Each number is 500 + 50 x the weight over its row's rms, rounded and kept within 0 to 999. Layers, rows and columns count from 0. Numbers have three digits each. The size before them is the row's rms in percent of the matrix's.

# up: layer 8 MLP up, 448x160, rms 0.33, rows 293-306, columns 0-159
# down: layer 8 MLP down (transposed), 448x160, rms 0.313, rows 293-305, columns 0-159
# gate: layer 8 MLP gate, 448x160, rms 0.326, rows 294-306, columns 0-159
up293 097:433518499508531502463506409421532520478428452514511464438447496533398620465526493477534510528609554481435470441588491452523579480520518588473523607355431420522495486576472560461497504479514439566521475456546439496526477499478613514546379504519519489496464446544507534493458492477546457420487479404536469499549485474621480496527467474474562462594479523451524488467484558431519493469512509534397477383515463443560481447516466626456551459520546499571568483478550527545469574530552531
down293 103:536546447468611541451485518591468527538506461482442491451488446485502456541555457489541503586486510548571487492429495558469638497513540464454507551532398477483460511425551462551530506499548574532588542531579473525517535512586501515455456524507461513447503537462493354526440484523535599461490530468521526517370522561465493420627395511455529618425528559504532568505486471565525580531463467538461542518470357574496474538503521418428528487493513532480486480476515412543497561427509511
gate294 099:542512575598451566582488460513481457489454485542534508582494560501514558560433491453471562506466524494469433503440473565426537397486529476522454446528528528494561429439467531425530529388502510532613511455460565589461506539552510566495458528501473459473592509497559482549495463481415395486546525483475416624466510476470387456449440428533434483508417515518550504514563469557343555478470451540541430481476415507477502475591520519512463541617484513509554550480516558488444550526547519
up294 096:558501522445542548444449542554541430528471532490509548559560524512509544581575531464546559492577530466473551536531471565533543468531481516490538581506444401549516481506475508540448447525500538477494464449558466543555535374523563540611581467616616595478479441584558467541576487510515494589454481401482522477434490621453488490491518458496510488405524494387418524545564496483483556446484541484543476522527480560540405412412498473443572482390509521484460452458432472550511465506502534
down294 093:492524466558521572498585485542412490520498489649506482482428479491599562531515427487521438499418514547567442436444518546469451481510491498498523515512547484523421454491474528477443525567469508507490474524447505468501585540547432596399433479368426396485489440589509581391419497555421476443531474519518480459517521511556457478533486484474491511439561596515548430557511476530445526403530480498472453540443484484488582526462597458430476491569461574534490618401552525476495532478547489
gate295 104:495502488557497514441458392543489473513573519449551512464484488540552611471448532411403503566488534424413461551518562586428524511485495381427504422511436530469478572579522526421520461505534588534482516524456557542482406591532477420465453518410428477552555536547443514504449411550443542540483497563451419483537520518514606505452548483465482571548560479437510542535552512566545548568466487430508461514416487585499464442467492506480557643474535491457513495487523465454530482591499525
up295 101:500509556471477443489440414466476387560544510512440597426521442488496552489650439514507564502475530548413471583496479537447498509440468453445516523527485514550458458513480504485510519492473564545472456493458527450433466516496556565406473460443474441480374579417527491567510492507438583592494493478465509480554548489517529471485541469540419447559557521481414509467538465533565557554600426555564506425548564577425471434477560446435564528479576511541495548400478461482523573522583571
down295 102:530438429557474473492546484445516472495445445516532504472367558507534493510508563462529467483499512448552494489475486513503452494500501423484425468588420538517535477567474511510462511514510490399578493475501623377481474578456478581509508521474615520492557513563503575446600540502473463432492497438508501566521416487537550452495390589521500580466419494526556485430443549385410505463449501506497451468526387439472462501567483456485503557577530551497464615514517592488419456560421485
gate296 092:464493518619535478565583464526596512524481543544460526447446547485488516446541501480532572467556515459489512520558504439480486456546453528555432639419479519510429500502464481438525517585537565597597471578515470424587437555504418440494559528517557535550461485482460461582587557529601473477531507496529464511492437514467571553504629461463456482496504498528548495494463540455516513450561500496390448431391476470463481468553521561472433460560500466526485475512510526611462424465635503
up296 094:568386513541574559619434532510514540549500424499413505504568472528440486519415487492527517399543527445544554445521540472463502459520530581595536526451549470498473518473540454499487473503464410438466470476486560368474420527473485547536571583497539537534526556554532488548452459523488479471546486430379531563511517490505472468397446498529462546475530538516439574485513554590411506415551512386504459522469478494566441408473526470494440505571573519638521447517558420536513488513488528
down296 090:337594427463608445468471433420556510502435512510503574456469493475521500514529505537552405450497430478503592536542513490546551543376482545461468527499513508451506565454479468488578502479544507520578546434455511541547475606467565495615585427541536495479510389396481531532562497437514429549517556554481502559529548484445487548460582467569493477562497513509572549461486487442499578463556474535552434477520489492512514505573411540447485516515551491365468536541500434508477528460564504
gate297 090:515467402471526532609432443420553505487435465533499539472571508465469575533510539462541519406532420524540488557554572512444522503404459399453524535429466501473505523479617467634527566481525489494537554579413486471432523508465476501563552394465465410489516490599479513514545463527549410421474521556515543518574483465484438428618424514525530490600566463570502497412538561432495553452463476492435428438504483509514496520466518517469491519464497478486452411514468485512503595478449438
up297 090:415470510513471499522467503513482552445525462511509526577471492537529460371472506441451601542464495475572455487497511616546513517412514467484381451514436553460491467573521478409436431491436516493534563509533588482558439475577488474455462541519456522471424545380547522498493572520539573552517475469473461502444475585553481475479585524449469495492497508573486495468580472545473489377550573502541444548530560533450519421536508596408391439462474463431534592546474451506592519584512540
down297 089:466555522464519478548529410532455529578458489516425477452582532486479549641462515458480378497516484549518472623451530463421534403449439506488540525480490477519538466424538485565541560506563479563536452454568447617561499523502396441547562487479466484543566497467422524492510516443472514430469556480550471512506485472392457443544453493555512514477484429450521575456409477494492520558461509543550509531568510514617455582535500521596557582459513477524485430502521544579532504434604424
gate298 088:438521435464476556498553505459505550511480508485465522477471468497521480505639441525495502338413524572498564353503546472475533452458479472536529464515592452513516502492463506513548457437469607532501451522611554517488481480574410611458440424490588470553536488453547429531463442473520525544575528565469402503507526513461496451544524456505452412521460419495433479461581484573539460480494516371570503468479539560465508542486500464477521592535449464461425513593495525538513482508599462
up298 104:448536410539529558460460472460532563440568470502369488495479430473528497524478466526460455430466577527527593486478524472530587536494445539579566546518467512500466539445514469464557481497475541516509529508530488567501501466504539495466489539541480450509373369455523455524446388437519530463560545643568460499522516485482449374542522456531482524540442452491494460449520513528451426413534417445491499500500481527442543550503521472485547504449523485472432519427364433536516531601663472
down298 085:558443525466545535532503504520442513510458503514545509491543586543480534498505491439479556553511462592412458454488540557432394506552521472383520461493511554487529552496499543499447530500578440427537578546377506471522596507524496449527408553524485502565486591579503490492497576623481478546519437416468570512539638492555546537362495520514488502459615552494488524481463515506512581542449532534455566493491518377541431419469471534521473429523516485493492441490551473463491514489358501
gate299 100:567525477535497537521575547478487480451448475566485436435547524522433507569522555455430455483438531428449523525573548529420538499516572506550542473563434539488447593552493484458576540563571480411529433418448455451471514467467499555503507567489455520487536434526597421464381497493465512544505615538517512498582569519512470512528544480483474552378433549448568448457579598559504485536558444494381459506511551484543518422468595468523514463541478517378571497505565555532448460477547499
up299 100:395481510514488523470538517446483474545524469529561482471490616546549471529474495543506512397456513497452478571496561417490582437522529438522439427544605597456551481536543537608560570497526426552493528556434617520414530541529520536575503504500557446570525541535525506535545475425490531565465512563497534580488525574508505528469489526405519448465548460405528490453501502524503476567501534448514471522463423496465596518499465534402489500470590402421522440527433542530507563501575350
down299 104:534492493503469448487419442467548486411460519552587474526542398487442556433566480506582452540529441426512514563385522492451437549532503484525539515494464523532476573457581483425489485474497497430443410487546453505478489544347549483426431511463464595481456429500495463481494532522538509468587510529517519450563456465447529549455528529510542518467457444426538459545570581399517412482529573464496637497560520594504484479516492490585493495479478560441560553505512548401552543531482620
gate300 101:541486501412555570457489486407522501509447425499475498473458545489490547432478594471472447642580625477496509529520515565477476559456479502528489565520473577557508513448467457412556566485575526479399475479526442455458494627380561484509592472446420527541639536491522437473495475499510563503542473523566483441375556476457428487483501466462454494512629434509513468462479484503477461516491514485448519440446515451446520558480568521513438481488497509555489630522449527539464517539429486
up300 108:485512558511517467428501533482514631434496483539496470551501449485495536543470427500380507475476459540538526484495518562505540555461484495451456492498510470471550595490542511493518522595434526467507458495557474497496447598513534574452607529478519508405521469516452493481504449467499316558523449593514552404568499514499508494552527463481419441511420520510590528473555541544413466422562554410525483544400483430481609533602574445452524508481440435557484569497505530513597402486483507
down300 113:491480472490551479463478483476450460524589470445514377506562489452483427508538499431530434552461534547564518514582498438527503483466544549525501481508495479562493534588523570569539443464528498607426540441444512494484467573477565496533437563434404414514537489475500563559388550484507471633453517460552549560569482485587526487525448575416501500552605382450434542522504524506519475502450452416517499458531606473483460519547466485415589512481486550542578567512577419485516414476527516
gate301 104:513569472468458561488567558496470496541551402578585466406579545573479439484476564556412408600519525525548448529462455497497477518516503473486455474521541545530518501517551438493613541540451529582453564532532561631594498455445436510559412541579479549560518539454453453475480468544437473511463454525487458522456437478551463481502591490492489508464495450610503435408605510465523487438492474494518489428527489604485480576469565497437517508508551408431568423513466546527480531574466459
up301 103:549575450431473475477543452438468533507433457493429554560597470561493515515461489446493540538414421476532602587478439501496502477499509459473518571506511414501541556420485500605386436556562470488425459414489483534501502492500535528522502507437484519434515509500515539394518446476608468501494418579458505536559520420437579474432514621598457554543498562446501532420543510509567523446521432515394431459514527393438535503481551414523519398512489521529514491561523515422519456502491481
down301 102:542478431511679535484520497555520490435580466508555485546493517459499540515531590601518490477600529409494494530520479563504474519481524530540516555541467563533581498483543441448538559492409526486537465523627474483424470529595448444440472446476436534509532547490470526491476468504451537511522499504481477553544481546590438486431542466512652510493486444495507389557540455557405587513493631527435456514585548530508490440466490504537483569362442469572512472483471450469536541485513519
gate302 100:430532451469452455590478453577512430493444510499532554557403465516537520506645494533619482514539479532411546551590456546580551550575504422385513516508453447430498557505539526512406478431560504527486537491478456491567537415561613463472459507587543527506509469477505479547477449508489413446510514479517531491500454435539605393503451507444481440565474527516491484522541478519474500458467504514574490490508532431529484560431487520463529461571440544548543617549425464507457493449624552
up302 090:467506432452482547470516512459583468526496542352544484467461496501488515543430570540508474438422464452584478528521486518482537524584554441478426450459587479499468486447440493427528486433552457482551502435496512574472513435487485551439561423615500441439583463478498503513577566481452488472512492531414506544500512541593528549515461472600521459523516419464539507403486559484559539511398502421614391472440506588544595546544519541541564476398457462481456497495431470466511437554464542
down302 097:602568604509459529472507507421516563603491441608499520556539561453540481519427414470525493552496500525502503529500524506465470507379555530516445515584496479548515441426518667433488500552522500473551497503546457435521421500516482532484500525475502445533391561468545435483467503483528542532542439561462599519490482437496540592542588508521463543399576601460502497478493504542496430530530546551490600506514454570486453438513437623515526430547544534515473470437560479506550573458424497
gate303 092:489490417528473512482544443528477464622414467553491484532538422527405530487442508500404452543536437536519527474561463519517515468451495570428491541487441556506436498598505432537580450542414532563420590425424510569572518442484491484607352480441506491598527485479501480515491546503496491510517521480595479518532587603528523547515492573535554497554543506475516484524522454468445460518520425500541485437499447494456502516577458570390446430539482539492547555508486510372511434546413458
up303 097:494476482479374513537492465557509457544506528546556530504481560508437563503485468481497454503466495649485474551493499503520568571584494546469528543456520472579421482563413522523555510536526526431534420525358463483471533477462478533612486521514606497583533380485549494571578492529521428527480488482496503514492591506554538559605460422572427466440532480598459474504452522427540513503565487556629622491465535487482489547583493504462495477500501488498521584528419561446540542523501566
down303 092:476482454547403467406446587484539494415567510367467449478493430548572488416504453534529478550509522519511553481452519567484463483513523490523494445553533572534658549420571513497568522546584421467495454438585533558533477566502534446399519456500475430488533522511429529505462469516439500454493556523460463531495519384413407531425472443498533498511443528518533515497532521516457539415592535510534484408514493512545459483488485420534462560507473486491507501537566349504511509531601417
gate304 098:485515480501502540533513483508545518549509463455471479503552467484441515581527508600537543516533457584478470535480502519442528565461461500525468555439567475503581503517540567485487425488511481507526466494497474508542535408691498459524565479479491532400496571451425418454421578435475485498505664414550547571469604516443365545596571431508498432478522473488454520477550436449429427643564482505423495527582520489545503545515465482485468498479544515445467454515539529512549530504553527
up304 091:428531449547465498513492538542529592391527486476450512412517479549500445482432530562500464433418394517474500484538559509485630579423534588558424475484470501452605453459531526585465549486497489475456534474470497552452497403503587508473530581497581518590443531482475527494408493516438482552438480493529502570466520522485502578524471412492467464455506463506451555430462531442534648398514525495576548545546431520497510519564440477489477518501470511547411400576515526595447543538505521
down304 097:643495445550455479590507456519427444514493609520523500537446545502555512459451466465438483511522567434492517506488458505572444427526549473483509485511534468452479515509457463486498563519469506471401510506527556502545435585428467430546506580437559509538516474538499518506511480597468621525556509507471537499527503502553581433466536579505431515518439536529518377551491445549607466483396515575495570447474554549502507436490608483542552542475568451517517644413475441474454433447450414
gate305 099:577392431570517560611539530545532451506545469415439511428498540489497550452378511509533457546462521452501495477562575541502437552501556556490449523440462551572524390384451529558446476448476453509492523512439507547551476427474448430501412490482499496520467496533552589540508492547412484519394525495513478458465357509540461495482453563429488460463459461551539546476510490456494513553575484494485508490507590522501484538459453593414553443552400397509496519553519566546416438465505536
up305 098:635430382475474649490555465547485574511472435498430450561392547437480442497414522430429488465546549611542433456461487482469503491530499508518529575531478535467549450515453488521471560455497553590433559504523544475536429550477443542479446510556523534404483445519466446509461504590477510541483503490562575504526475533579485620441576507443451508532482470479469478501485520487556455504531498437491505409459520515613512498556561603561450431445490502492498576471413442472511497516550455
down305 097:426488518483461478528451474473444404413520430559463537518510586580487533523466486492582494568562522419501542510443567502532474408455419485481525488513562526490482394555483440509542495547553551482465545521617495521377458481446494544491554392459494423552492466544493538449563459490527618498465467519534548414560446511473472404520568577477363485506452490552606570558477534462531488547526585435500530522510529494465550432485616516520539532570496559502572450543488515524476549439545536
gate306 103:622489469556497488459466483446588523582470654427477629428506399491445458468496456556552437390428487553493501521498529537570464582569407516483555483527438443507525541556476483499570496549507444480511518430438555560515471547484522489524456542511437470569482514502441459516481473482542513512518469488398481534411537474550498490548522427447540442465544534511449425479520570601520549526577465521491503570440431486528523436485466503469491456446486419515418498423581404597480492555528471
up306 106:421486447552365520475515476518504517534469493553593442512521625535486444493538616529476483588519519576408538470506533568479490468448530456578450497448527572487494369488496539568502480451521540577396499543499424634446496510492571468520468487533472561507503503508436510453487523554413501523449491498435487434475554457501513560560561423410497486548520522432560470497580482475579507581493530596526397514453450432498483500523456497482502485491511554521518571410444541454580497566472588